Weights of a small GPT-style language model, trained from scratch on English Wikipedia: RMSNorm before each block.
Each number is 128 + 24 x the weight over its row's rms, rounded and kept within 0 to 255. Layers, rows and columns count from 0. The size above them is the row's rms in percent of the matrix's.

# layer 7 attention key, 192x96, rms 0.19, rows 0-137, columns 0-47
size [ 84  65 104  90 110 125 111 104  77 103  66  99  98 107  94 116 100  92  95 111  94  99 110 113  91 106  87 106 104 111  99  97  82  71  87  82  87  96  96  99  95  92 108 123 126 127  97 107  92 102  98 109  97  99  95  91 108  99 107  88  91  97 107  92  94 116  59 161 116  77 104  87  65  82 151  59 145 148  77  85  84  83 117  94  82  96  97  85  85  88  93  82  89  91  89  86  77  70  88  75  63 106 113 111 108  97  82  87  88 114 101  95 112 108 110 102 104 101 123  97 111 112 101  97  97 100  99 114  89  68  71 106 100 107 109  91  93 108]
[[158 139 104 160 116 136 161 174  93 113 148 110  93 128 125  92 112 142 102 133  81  70 148 112  98 132 112 129 115 113 110 112 126 157  88  88 130 117 125 146  68 140 135 114 121 125 112 166]
 [119 126 169 141 108  98  95 124 135 103  99 118  77 121 111 171 152 125 109 158 152 111 102 116 121 152 103  89 106 154 156 141 111 128 141 166 119 162 151 157 143 102 101 136 125 118 156  96]
 [139 193 122 152 165 153 152 143 125 143 129 139 146 131 108 107 128 123 102 105 109 101 147  90  94 111 117 173 114 115 109 118 106 141 113  90 136 146 134 110 115 155 142 124 132 101 128 192]
 [140 164 164 121 164 153  98 157 140 139  95 161 135 119 107 153 136 131 102 128 125 113 117  93 108 138  97 172 109  96 103 120 120 143 106 129  97 153  90 123 116 153 123 120 114 112 115 110]
 [119  59 164  91 104 103 119  87 157 124 131 137 135 124 134 138 114 140 161 109 145 161 104 154 184 147 111  82 101 141 145 167 148 124 125 140 131 127 135 138 141 108 120 132 149 136 136 103]
 [123  95 138 101 102  78 129 149  84 161 170 129 132 116 149 147 122 124 149 138 129 106 118  96 164 155 139  86 100 120 110 143 118 114 109  90 150  79  97 123 151  87 142 133 154 165 147 146]
 [134 123 135 116 118 100 103  90 128 162 124  80  92 175 100  85 147 126 161 160 116 182 161 120 115 121 132 127 125 139 152 140 167 135 131 104 108 145  96 151 108 156  91 122 131 141 154 111]
 [106 130 167 149 113 179 154 129 105 116 134 137 126 123 139 138 165 175 156  97 120 133 106 118 123 114 113 109 110 188  99  94 150 100 121 152 119 181 114 127 155 134 145 143 119  98 116 130]
 [138 147 128 146 121 157 124 168  99 134 153 122 120 157 151  97 113 110 108 141 118  92 142  84 113 130 110 155 115 131  64 106 146 113 143 120 167 104 136 139 108 130 139 100 133 120 116 129]
 [150 164  92 153 136 141 122 150  97 116 143 122 137 124 135 117 113 114  95 129 100 105 133  76  83 141 122 172 130 130 109 128  90 143  95 135 143 131 158 132 103 168 159 121 137 114 133 167]
 [146 111 123 120 141 144 124 139 151 150  91 164 134 132 100  87  88  90 114 116 133 160 116 119 138 107 151 107 121 106 116  95 138 116 110 112 112  98 114 102 145 120 107  94 148 125 109 107]
 [110  60 128  91  87 113 130  97 142 121 136 137 131 116 142 150 114 131 157 108 147 132 120 172 153 135 110  90 113 107 154 158 137  94 150 144 130 101 148 117 154  99 152 139 136 161 117 109]
 [121 112 117 110 110 122 175 100 123 134 148 123 134 134 142 120  95 140 139 131 120 140  97 171 177 135 182  83 121 154 166 189 128 100 147 126 111 102 144 115 114 112 136 136 138 148 125 136]
 [104 103 110 125  98  98 145 117 122 153 146 132 122 116 166 123 137 120 169 120 129 116 127 107 191 129 119  66 112 106 111 125 114 111 130 147 152 109 121  91 147  97 100 155 149 149 142  87]
 [137  82 114  98 152 109 127 151 145 128 116 159 140 130 112 130 134 134 156 101 109 159 141  81 163 127  83 170 131 137 101 133 126 143 152  78  96 161  83 123 115 134 136 122 153 105 174 110]
 [157 120 135 153 132 118 151  98 185 111  62 107 112 183 120 127 117 124 133 102 124 162 135 185 124 139 153 135 130 138 176 133 136  99 155 161  93 120 138 144 102 132 119 131 111 167 101 122]
 [125 140 141 142 130 143  93 117 184 121 131 118 104 132 170 138 116  96 153 104 131 104 124  95 111 159 141 134 129 121 128 157 199 133 105 154  88 142 134 148 118 157 159 105 155 124  94 153]
 [100 142 140 149 112 133 146  82 170 155 102  98 113 120 108 120 188 130 149  87 142 109 149 107 121 121 125 160 151 158 157 148 118 130 140 177 158 120 127 115 146 154  75 147 131 117 112 157]
 [152 131 135 179 131 160 102 165  79 130 151 134 175 141 153 163 196 171 111 134 147 121  94 130 120 134 185 121 125 140 180 125 127 135 142 106 114 122 118 115 107 124 123 136 172 142 122 170]
 [124 170 118 132 125 141 137 128 135 107 103 121 127 113 180 118 124 118 151 116 135 105 109 114 116 114 131 101  71  96 124 143 110 134 115 148  93 148 185 123 104 129 165 124 105 121 103 118]
 [142 100 134 119 133 143 146 146 122 141 119 119 132 150 118 125 166 144 114 117 128 160 134 126 108 163 155 130 117 108 127 122 154 140 145 131  81 135  53 154  87 125 118  97  61 122 117 129]
 [111 111 142 133 124 166 139 137 124 135 146 114 158 122 112 143 135 132 116 161 143 130 115 148 116 130 100 127 128 169  99  99 107 113 110 168 159 115 101 152 142 118  94 171 125 132  85  85]
 [165 105  85 140 104 104 158  99 118 150 139 116 114 137 129 121 124 173 181 121 133 118 153 137 115 102 118 139  96 137 111 129 150  90  86 113 154 160 146 144 122 157 123 146 156 136 161 173]
 [122 141 120 108 123 159 111 149  63 106 185 174 138 106 150 124 142 134  98 128 125 126 146 118 127 132 156 130 155 149 103 134 108 117 115 148 107 165 137 103 150  99 155 148 138 120 152 173]
 [110 127 144 110 105  99  98 120 128 154 146  77 143 113 129  98 110  70 102 149 107 173 117 111 131 160 149 137 150 137 120 134 106 165 132 146 131  97 126 113 131 101 126 142 129 163 158 154]
 [110 128 113 119 108 133 137 130 103 136 132 111 109 135 139 114 157  92 127 157 133 132 112 106 137 161  97 113  97 134 116 106 128 109  92 114 112  93 146 123 154 143 109 166  78 153 161  75]
 [ 99  85  96 101 116 105 131 112 146 126 125 119 115 113 127 136 136 173 109 124 146 160 163 138 120 122 135 137 121 167  76 102 129 126 116 128 113 138 146 134 151 142 126 141 119 156 138 136]
 [106 128 129 127 121 162 165 133 116 126  99 157 103 130 139 166 146 132 136 106 135 107 115 143 153 129 123 127 133 168 126 100 149  92  84 146  90 140 131 142 167 116  89 142  88 109  76 149]
 [ 94 105 111 130 137 165 140 102  95 163 164 147 122 106 117  84  97 109 132 160 127 110 118 126 120 155 156 147 137 186 151 153 106 112 100  95 151  99  98 149 147 154 149 168 144 104 139 116]
 [110 127 171 127 114  88 158 138 100 126 102 150 113 141 105 154 123 149 124 120 132 115 131 149 142  93 107 141 132 127 117 104 112 102 159 140 143 143 117  96 146 113 123 146 111 158 115 127]
 [173 121 106 176 108  94 128  93 157  90 109 122 111 134 116 112 116 141 106  86 134 136 144 132 139 159 146 112 148  78 138 128 162 167 149 154 103 136 149 108  95 132 173 118 110 174  96 153]
 [131  99 158 108 109 111 154 112 193 139 106 143 145 126  82 104 101 134 148 125 129 120 118  93 126 135 109 123 118 150  67  80 153 133 170  98  68 112 113 156 141  81 143  91 127 134 120 121]
 [101 166 116  89 150 110 122 162  84 153  50 156 140 151 118  91 152  81 173 153 130 100 129  91 153 140 120 114 133 130 124 178 114 110 130 111 112 144 138 121 140 119  96 154 141 142 125  98]
 [ 83 161  83 190 147 139 100 175  86 149 110 122 114 118 160 139 141 136  98 120 104 122 117 141  81 113 135 149 131 181 124 124 119 148 107 154 146 124 142  94 134 156 126  73 121 142 101 135]
 [167 117 156 108  89 124 126  56 140 155 149 121 122 128 114 121  76 117 157 122 150 125 133 147 143 160 120  88 148 129 113 138  99 115 132 127 132 143 126 130 108 104 171 151 159 134 152  97]
 [134 109 150 120 156 137 126 131 133 125  64 113 152 134 104 144 151 110  97 121 115 132 166 103 101  95 123 151 152 118 164  85 114 133 114 126 116 166  94 126 140 120  92 127 101 136 101 149]
 [107 142  96 121  89 134 134 110 134 132 174 135 124 134 133 106  98 132 126 128 175  93  82 147 171 138 144  71 100 118  95 128 154 136 136 142 139  80 151 140 143 138 206 133 153  92 134 144]
 [136 135  98 176 158 154  98 154 143 109  85 115 113 131 118 130 164 132 130 101 115 158 142 121  84 172 136 140 158 158 127 120 125 153 102 147 107 164 136 160 101 155 101 118  95  92 132 149]
 [108 116 143 131 154 139 125 119  97 159 132 125 137 141 168  99  90 120 106 146  75 137  71 112 108 109 114 132 162  98 123 142 105 158  93 156 129 148 124 126 128 150 177  99 133  86 136 128]
 [134 128 143  96 146 150 120 135 144 107 128  80 114 120 114 143 114 108 145  98 169 116 115 106 121 107 112 115 125 128  93 123 109 190 100  90 122 128 139 156 148 137 155  93 147  91  80 158]
 [106 136 132  96 101 109 128 105 136 145 140 182 130 151 122 116 138 130 139 115 138 101 106 168 137 165 113 101 152 132 149 135 170  81  98  73 138 109 133 110 148 127 142 130 159 153 132  93]
 [122 108  80 148 177 140 109 164 127 114 121 128 146 160 124 117 146 120  92 165  94 137 146 109 104 116 118 145 125  96 153 128 166 150 109 161 152 139 121  78 133 133 108  97 109 146 112 140]
 [125 133 135 143 102 133 155 149 123 127 127 143 126 121 115 126  97 113 102 111 175 123 108 143 141 142 169 101 114 141 114 144 112 153 126 125 132  48 172 126 147 130 167 168 161 136 154 121]
 [118 140 138  97  96 123 132 108 110 158 159 121 142 118 100  97  62 126 134 130 139 110 111 123 154 162 140  73 127 131 119 138 149  98 126 123 151  86 123 117 129  90 179 135 153 113 133 105]
 [151 132 105 167 160 158 135 159 136  92  97 104 112 139 143 152 187 136 125 115 107 162 165 129  85 109 132 187 132 130 155 125 123 138 136 140 133 162 120 136 109 133  61 126 107 144 109 143]
 [171 135 121 178 166 139 101 137  99 135  87  99 108 139 130 103 147 135  98 109 116 150 162 111 103 125 118 189 147 153 140  97 133 153 145 167 115 130 109 136 115 166  79 150 122 126 113 124]
 [151 150  72 111 103 158 148 122 150  96 140 109 130 134 104 148 148 141 144 140 120 130 127 177 123  52 137 132  77 112 112 136 155 113 129  79 176 106 127 140 131 137 115 125 153 128 123 182]
 [133 118 147 135 108 101 145 152 126 131 154 135 153 133 106 132 135 156 148 150 178  87 114 133 130 153 120 112 156 118 103 112 140  84 113 134 102  91 116 153 125  96 109 187 118 144 151  98]
 [121 127 126 100 141 154 127 119 139 116 127 151 136  96 151 117  87 134  94 137 130 149  80 164 108 145 101 147  86 120 117 129 135 146 131 113 114 128 144  58 122 144 153 129 137 140 138 130]
 [109 139  75 119  95 145 147 134 161 166 129 143 151 147 111 141 136 103 134 105 139 161 104 104 119 145 155 136 109 143 126 135 125 157 177 177 101 155 129 101 129 127 104 164 129 143 115 147]
 [138 176 118 163 159 147 116 156 112  97 139 123 103 167 155 109 127 153 110  65 130 122 167 111  97 126 147 128 119 135 101  94 135 132 158 152 161  98 128 166  89 127 123 118 167 111 131 125]
 [124 149 101 128 129 149 136 134  77 140 111 153 116 142 178 106 126 111 125 138 125 172 144 136 168 144 108 150 106 147 113 119  94 131 159 110 117 121 104 168 125  98  81 107 145 114  80 113]
 [180 163 123 134  88 111 118 106 108 131 136  72 130 104 125 122 122 126 131 107 170 147 116 127 138 117  95 121 150 138  98 123 145 107 136 139 127  90 116 132 126 131 124 115 157 150 149  92]
 [135 129 206 154 111 142 117 122 152 136 107 117  96 123 127 159 117 153 153 113 146  98 110 151 130 145 127 178 129 155 103 110 110 105 110 151  88 143 110  84 113 159 109 136 167 161 128  81]
 [132 143  95 129 126 136 132 145 107 179 108 106 124 128 111 115 126 141  86 119 137  89  88 141 124 130 163 135 135 103  84 138 126 118 126 154  99  53 139 137 141 127 105 186 116 150 140 129]
 [157 132 107 170 142 130  93 110 106 154 141 111 105 123 161 114 141 131 124 101 134 177 117 107 127 128 119 159 125 179 114 136 115 148 138 141 137 129 137 137  81 148 143  99 149  92 150 134]
 [140  94 123 141 154 133 130 155 127 138 131  66 118 166 129  87 102 132 161 104  95 168 126 124 116 151 119 125  97 145 165 128 131 187 135 130 115 149 149 135  80 105 118  77 103 121 144 154]
 [114 180 134 122 126 136 119 104 105  92 126 138 118 108 175 169 125 112 132 116 102 116 104 136 124  97 120 124  98  62  96 120 119 113 116 143 116 137 149 106 134 154 148 129 121  81 111 147]
 [143 148 111 136 116 124 123 149 145 110 104  81 151 162 119 104  98 104  89 102 147 140 141  92  98 110 172 148 140 127 127 123 128 189 143 148 145 136 153 104 125 169 124 114 141 145 126 148]
 [114  97 132 119 136  96 160 116 161 150 105 149 120 115 119 104 100  91 121 126 172 114  87 105 115 132  99 131  89 118 154 112 115 138 131  96  94 148 164  82 127 111 137 106 170 156 126 147]
 [127 135  91 145 134 135 116 164 116  91 102 163 108 112 121 120 120 137  96 124 178  98 123 101 112 108 170 102  70 113 111 103 128 124 124 107 129  76 133 117 165 159 143 135 139 174 137 122]
 [107 126 105 114 121 154  91 126  91 169 171 137 141 132  77 148 128 102 115 185 140 135 123 142 120 112 143 116 154 138 103 113 162 123 119 139 129 101 131 107 128 134 129  75 119  93 142 182]
 [125 105 110 129 112  84 105 122 101 123 123 115  87 113 139 105 123 130 147 157 111 132 132 111 126 154 131 156 157 110 133 196 169 116 135 151  91 139 117 120 111 161 135 111  93 153 145  54]
 [159 128 210 129 125 134 146 121 124 127 151 157 161 136 131 143 116 124 112 116 104  97 144 119  82 101 148 118 133  99 101 116 131 122  98 125 145  93 132 104 102 163 174 119 136 137 141 150]
 [115 108 146 112 114  99 130 118 131 117  96 116 173 110 129 126  93 122 103 122 159 119 104  79 142 168 166  79  94 112  97 162 129 114 121 105 117  81 119 152 157 103 175 142 150 131 132 148]
 [135 132 147 141 119 117 151 140 133 154 132 110 145 147 134 121  59 124 110 121 138  94  97 122 157 136 140 117 101 128  75 161 119 128 124 106 149  97 132 116 131 102 148 151 152 131 131 155]
 [ 74  72 134 127  76 124 127 124  98 112 176 134  94  83 185 155 120 129 176 176 124 112 118 145 150 165  96 131 115 148 136 141 125 119  95 148  95 119 152 127 149 135 127 136 132 121 146 118]
 [143 142 129 132 159 142 148 132 131 123 100 115 102 122 125 143 168 152 123 143 104 157 156 166  91  96 119 165 160 151 157  94 124 126 137 144 123 169 125 146  92 135  69  91  96 132 113 138]
 [111 103 128 102  88 131 122 115  95 146 165 141 167  99 119 119 130  86 123 111 168 109 113 111 180 150 119  82 102 133 100 127 148 116 132 130 149  87 127 134 162 133 171 152 164 121 133 112]
 [129 139 162 116 117  77 122  96 127 130 110 148 185 130 136 122  80  80 136 132 158 134 116 118 143 153 133 122  74 140 130 107 114 154 128  76 124 145 113  71 139  95 155 140 160 120 156 157]
 [149 118 129 158 106 149 103 105  88 112 142 144 178 118 115 136 141  95 141  88 179 152 113  95 121 125 135 114 109 105 105  94 140 117 157  98 107  85 127 114 197 105 172 148 117 117 142 126]
 [129 158 104 116 123 152 117 149 120 121 119  89 139 157 155 130 157 114 151 136 154  89 146 160 116 124 136 133 112 121 129 155 124 118 120  99 168 141 149 103 126  60  99 127 107 151 138  90]
 [130 145 143 140 148  90 110 165 129 121 108 140 169 116 146 110 140 122 129 103 110 124 146 156 147 123  98 117 125 145 132 134 103 110 129 126 141 116 124 180 126 149 101 122 130 163 155 111]
 [105 118 126 110  94 103 120 132 106 111 150 154 174  91 158 139 128 110 131 134 149 116 101 136 173 156 127  87 106 122  96 150 126  89 111 128 122  68 135 162 167 128 162 144 142 110 143 121]
 [128 138 127 134 143 134 134 139 121 130 111 119  98 122 118 127 159 151 132 140  87 162 144 165  81  89 124 163 147 139 170  95 120 142 134 160 110 186 133 141  95 144  76  84 112 130 114 117]
 [147 133 159 107 149 124 138 118 116 155 100 116 159 122  75 119 150 119  97 145 145 116 151 125 144 111 121 120 109 143 142 111 126 114 177 118 160 143  97 137 151 113 112 100 146 140 105 112]
 [ 93 110 142 114 105  97 105 142 146 126 165 144 141 135 144 111  95 117 135 118 145  99 117 107 165 168 137  95 109 105 113 174 126 129  97 118 139  90 136 112 147 109 185 151 164 136 146 105]
 [168 141 139 173 170 113 126 145 135 142 120 113 117 138 117 126 147 150 121 136 107 158 155 154  80  97 114 171 158 143 149  82 137 141 141 153 107 155 122 133  99 163 100 114 104 137 115 149]
 [169 145  85 149 132 116  87 145 129 136 121 117 138 143 138 120 134 143 144  46 134 138 136 137 120  97 103 131 115 139  83 148 102 190 135 134 100 125 131 113  91 142 142 129 174 158 129  94]
 [124 159 130 129 136 116 154 163 128 101 125 151 101 104 158 111 100 155  90 109 106 144 127 179 105  80 137 139 171 103 100 115 114 147 133 180 102 144 141 182 125 142 148 114 153 127 122 116]
 [169 118 139 129 112  92  70 125 171 126 184 133 159 125  92 156 149  96 131 115 116 151 138 128 160 120 124 130 187 117 155 140 150 117 136 127 107 132 158  97 124 139 131 107 116 119 133 115]
 [187 120 147 128 133 151  86 129  89 177 175 109 161 168 136 133 138 141 129  62 152 124 153  95 121 128 129 149 130 133 125 145 134 134 151 109 156  91 116 136 141 111 100 122 150 147 110 192]
 [ 72 112 120  87 107 149 189 123 125 117 130 136  93  91  95 153 155 159 150 163  95 112 127 151 144 129 107  98 152 142 120 119 118 102 114 134  99 132 107 149 115 117  80 127 104 136 106 136]
 [132 140 154 133 143  97 119 157 112 177 113 126 119 133 130 131 124 176 120 123 156 137 130 130 116 182 154 172 116 160 150 133 123 115 105 138 140 114 105  96 115 105 109 157 120 119 146 110]
 [ 95 160 100 185 123  98 128 202 110 112 126 142  85 139 101 105  87 134 104 118 117 138  87 154 128 128 111 113  89 122 132 157 108 178 119 151 130 147 153 113 108 145 123 153 121 105 117 138]
 [120  87 143 125 104 122 156 108 138 108  98 174 175 117 102 165 144 147 126 125 152  83 152  96 104 129 130  94 130 116  95  80 116 104 120 115  97 124 121 173 144 146 159  90 117 137 125  89]
 [132  85 130 136 121 109 130 102  81 160 193 138 117 139 151 144 163 118 167 133 130 145 140 127 124 112 114 139 113 135 102 102 131 126 123 103 123 141 108 143 129 122 115 137 171 111 117 119]
 [140 126 140  71 115 101 126 152 143 106 111 117 130 157 112 125 162 136 121 154 109 126 184 133 132 146 127 113 149 151 137 132 118 153 114 125 139 156  81 105  73 123  96 124 124 141 155 153]
 [121 105 134 113 110  82 114 131 130 108 100 177 136 127 153 125 149 153 125 124 144 156 171 121 119 115 156  84 130 166 165 143 174 150  75  76 144 124 125  94 138 129 148  95 143  93 123 129]
 [173 132 137 160 141 125  86 138  75 135 152 155 166 108 137 155 107 117  96  91 188 146 167 108 138 111 135 144 125 105 114  90 130 132 117 103 163  77 151 150 151 131 124 157 132 125 151 128]
 [117 161 132 120  98 145 159 159  95 108 170 111 134  79 102 150 126 139 132 136 112 107 124 166 131 122 115 117 138 145 132 161  97 113 108 153 104 125 136 133 100 151 143 134 120 121 157  84]
 [137 143 131 142 120 154 197 124 115  78 146 128 129  88 148 124 116 132 140 133 112 113 139 134  81 101 115  99 145 111 103 124 118 115 156 142 132 111 117 183 145 128 153 118 137 132 141 120]
 [114 149 114 113 152 140 156 128 165 128  96 152  73 140 164 113 119 182 125 135 131 139  99 157 118 136 144 137 110 126 145 123 131 114 101 125 147 113 133  90 132 115 112 131 133 145 124 126]
 [ 63 114 130  93 131 185 149 102 113 110 138 166 112  89  99 174 160 129 146 146 118 127 114 114  97 138 118  95 131 118 128 102 114 108 105 148 116 131 120 189 155 125 141 135 116 145 123  95]
 [153 113 101 110 106 113 113 155 110 132 136 114 132 148  99 116 148 167 146  75 111 138 152 145 138 128 124  93 155 138 112  96 125 154 109 119 144 136 122 104 105 171 116 135 145 116 118 121]
 [125 122 138  71 162 130  85 127  80 153 131 111 149  88 154 142 172  87 139 111 190 168 143 119 161  98 133 146 138 131 122 145 133 120 157 132 109 113 148 118 143 104 137 131 144 135 137 114]
 [119  92 150 126 120  83 143 143 142 176 154 109 138 117  98  93 151 151 180 151 148  86 136 139 127 152 147 132 138 130 104 130 177 117 111 155 110 107 108  81 154 139 113  83 144 141 171 116]
 [138 169 170 151 124 149 156 114 160 131 144  97 147  81 163  93  88 114 104 112 120 140 107 130 130 161 127 127  89 133  98 100 137  95 107 137 132  74  96 116  95 111 146 114  95 109 121 152]
 [101 105 106 107 116  99 118 152  91 135 185 129 128 159 140 185 128 110 143 119 161 109 115 142 172 136 130 129 115 152 165 130 129 120 168  96 152 104 112 141 151 113 128 139 160 146 122 107]
 [119 128  95 141 175 134 141 122 110 117 108 143 134 140 158 138 121 137 156 129 100 122 132 119 142 111  74 140 150 122 107 109 125 128  76 143  96 141 129  89  94 158 129 104 108  92 124 149]
 [106 120 100 125 161 138 126 120 110 129  90 139 157 180 152 116 120 146  94 131 100 119 112 113 136 112 127 124 143 125  82 117 107 126  97 111 158  75 108  78 129 114 121 114 125 110 126 147]
 [125 122 130 134 116 122 148 120 115 128  86 138 170 157  78 128 104 134 117 160 137 123 137 119 115 106  90 156 147 101 119 143 130 122 107 116 139  96  74 118  83 128 113 126  87 135 164 119]
 [148 101 134 180 153 100 109 126 123 140  91  90 138 165 111 120 144 151 113 134 140 151 155 135 163 137 137 157 140 132 145 146 122 165 112 131 144 142 124 144 133 156  83 106 122 133 130 136]
 [150  99 109 121 130 114 125 150 117 151 138  94  97  58 102 138 122 127 139 130  74 150 149 194  86 150 152 115 118 121 104 118 109 131 100 128 137 126 164 157 130 112 114 114 165 108 113 124]
 [135 188  95 155 136 120 122 159 101 120  93 124 110 168 116 103 123 163 121 167  93 162 111 129  99 122 157 146 131 133 120 136 113 146 111 128 102 154 165 130  76 140 152 136 113 132 161  95]
 [118  85 136  86 111 139 102  97  94 107 128 128 116 135 108 153 120 100 163 160 137 103 140 106 151 128 101 109 153 125 137 120 171 151 193  91 129 130  61 105 156 110 140 167 125 155 120 141]
 [125 170  90 155 119 125 142 156 143 109 113 136 166 124 135 148 113 127  85 150 121 151  93 140 103 136 131 158 132 144 145 115 103 120  71 121 107 135 200 157  96 157 114 122 141 100 134 134]
 [136 154 138 152 141 166 122 137 149 111 107 105 132 123 142 109 122 139 113 144 133 176 164 116 105  97  84 170 168  97 102 118 147 123 107 103 131 116  97 145  97 133 114  74  98 113 112 135]
 [151 120 154 144 131 174 129 128 132 127 116 118 156 120 101 106 108 142 126 131 148 133 147 126 123  95  84 179 163 119 122 103 156 112 135 133 149 132  73 125  93 140  81 125 106 151 132 129]
 [124 104 155 121  79 107 144 104 138 117 148 119 121 149 104 133 104 134 139 105 144  91 151 122 176 163 135  97  88 125 151 164 153 137 134 113 143 108 109 121 133 133 140 152 122 138 144  94]
 [121 123 117 113 112 132 117 139 149 137 131 140 128  69 142 104  81  85 152 109 175 145 153 121 140 143 142 121 114 129 135  93 148 113 117 134 143 162 103 136 143 118 124 108 119 115  96 139]
 [145 155 149 114 123 150 103 138 119  99 162 129 141 126 100 140 131 112 176 125 140 156 139 131  98 109 154 127 126 109 143 141 127 120 122 120  89 142 165 123 122 122 167 122 151  67 143 108]
 [127 101 168 139 125 102  96 130 110  83 101 128  86 123 147 130 154 136 161 193 126 135 130  92 152 130 129 134 159 114 100 129 103 136 134 149 118 156 102  93 138  96  84  92 104 159 117  89]
 [139 158  99  86 163 152 122 159 134  85 134 138 101 157 111 134 136  89 141 119 123 151 170 136  92 100 141 120 153 121 137 155 174 125 152 110 120 151  94 116  80 130 130 119 170  86 108  79]
 [111 111 134 140 114 117 141 124  96 134 163 108 188 137 107 177 146 131 120 145 151 110 108 125 168 119 128 152  94 116 147 159 104 122 127  94 128 101  91 128  81 162 128 154  91 137 141 121]
 [156  91 107 139 123  77 106 149 109 141 189 111 152 150 101 140 125 151 132 147 122 170 144 131 114 169 160 154 145 142 104 119 117 123 116 100 147 101 124 110 132 151 110 111  95 145 159 121]
 [112 167 131 123 119 115 123 144  93 109 134 120 111 123 129 124 122 148 137 183 144 105  88 139 111 150 138 132 135 147 146  92 110  87 137 136 109 120 158 139 125 146 139 154 123 169 226 117]
 [148 140 152 147 128 137 178 112  91 140 163 109 103 143 153 174 198 155 163 160 155 104 116 130 123 152  99 139 104 100 170 126  99  98 167 111 109 129 130 170 138  95  87 162 100 122 152 130]
 [115 107 140 129 109 143 118 110 105 125 139 135 136 155 137 114  93 120 126 122 144 107 112  94 161 131  79 115 101  50 125 130 129 131  91 112 111  99  98  92  82 125 150 129 125 122 110 135]
 [119 103 108 158 127 157 113 123 116 142 102 118 166 143 135 134 100  95 135 107 133 139 161 160 155 105 152 142 120  95 145 117 100 164 125 139  92 154  80 136  83 117 104  66 112 126  92 113]
 [ 84 111 152 112 116 130 119 101 157 123 124 152 111 115  87 121 109 137 128 129 150 101 107 116 163  92 141 135  82  96 138 140 139 110 125 149 167 114  67 132 133 123 135 139 138 107 136 101]
 [129 145 132 122 110 116 134 161 159 119 120 140 137  70 157 115 108 107 163 108  58 116 125 141 139 125 109 123  71  96 162 132  73 131 132 157 119 142 153 126 116 150 142 122 144 128 101 112]
 [154 126 149 121 105 116 101  99 149 134 137 148 116 117 110 119 165 129 118  98 111  93 129 128 101 134 173 115 106 111 133 138 146 129 160 128 117  53 160 179 119 160 155 100 163 144  87 144]
 [ 93 166 100 105 138 174 166 148 165 104 121 154  73 108 126 160 174 175 153 145 156 156 121 139  98 148 136 146 142 143 126 110 141 110 109 145  91 176 134 108 128 116  97 130 107 125 105  99]
 [120 117 158 120 138 107 131  81 118 102 117 115  80  97 112 175 157 154 133 136 129 129 120  96 139 108 113 145 115 124 155 129 153 119 162 170 168 136 115 109 129  97 109 132 107 121 154 103]
 [131  91 135 120  88 113 128 136 132 132 107  88  87 143 123 104 128  93 125 178 114 121 161 105 116 158 115 125 131 140 156 101 118 132 129 163 123 103 100 147 101 158  99 130 114 152 131 120]
 [141 110 153 124 146 111 143 139 112 140 122 136 148 129 142 131 149 159 126 132 132 107 149 186 116 113  79 108 107 216 129 129 175 103 135 135 136 109  95 176 131 149  94 118 141 139  90 105]
 [138 117 150 116 161 168 138 113 115 181  97 153 144  94 145 127 148 125 138 136  83 122 109 151 111 129 130 109 125 145 124 111 149 124 119 149  90 159 193 137 161 134 128 121 117  62  98 128]
 [106 147 145  96 118 140  70 112 129 122 125 189 164 103  97 137 135 141 165 113 142 118 135 182 166 121  85 109  96 121 125  99 123  88 113 153 101 140  87 124 164 100 138 157 117 183 128 149]
 [130 157 109 118 120 155 130 171 167  40 141 143 179  69 145 194 115 163 138  90 118 117 126 140 119 147 121 113 171 133 145 116 121 122 142 114 122 119 171 140 156 119 137 158 193 115 126 158]
 [155  98 182 168 118 137  95  94 134 139 132 135  69 126 135 118 156  99  96 161 126 136  98  93 106 112 111 135 156  77 112 154 130 110 105 117 162 164 119 121 136 144 121  91 128 112 150 155]
 [140 163 137 136 160 159 147 147 134 145  86 121 124 132 149  98 123 141 126 159 106 123 151 144  70 107 113 143 139 159 134  94  91 139 123 150 130 142 146 128 100 156  92  71  96  87  91 164]
 [ 87 111  92  87 104 101 138 105 139 139 136 150 150 104 179 134 113 139 123 121 141 112  99 126 159 183 170  96 119 153 119 177  95 133 125  96 105 123 139 119 147  96 177 159 141 127 178 160]
 [148 157 115 119 123 203 133 146 138 150 110 151 160 136 110 146 155 159 111 143 120 125 107  97 114  87 117 153 159 129 121  77 105 120 166 109  96 139 108 134 129 143 146 127 131 123 127 141]
 [141 180 158 133 153 135 108 155  69  73 127 131 132 116 130 138 186 149 174 103 126  85 163 140 135  99 124 117 135 128 163 105 121 139 152 183 112 147 137 123 104  91 100 135 121 139 121 126]
 [107  74 104 186 171 123 132 123 110  97  79 143 119 139 105  96 112 137 136 109 173 173  98 136 138 106 107 116 157  93 135 157 110 130 127 151 151 125 111 121  94 115 119 146 100  92 113 140]
 [125 122  95 152 134  87  76 114 152  68 118 139 121 146 166 155 107 127 171 100 123 128  99 106 130 132 119 132 109 190 155 116 135 160 115 144 125 132 103 152 153 117 158 114 152 162 139 124]
 [146 176 123 164 137 151 152 166 118 145 128 125 116 161 120 115 114 105  90 164 145 128 107 121 111 132 131 144 151 154 105 112  88 162 123 143 109  80 179 128  89 159 123  87 116 104 112 136]]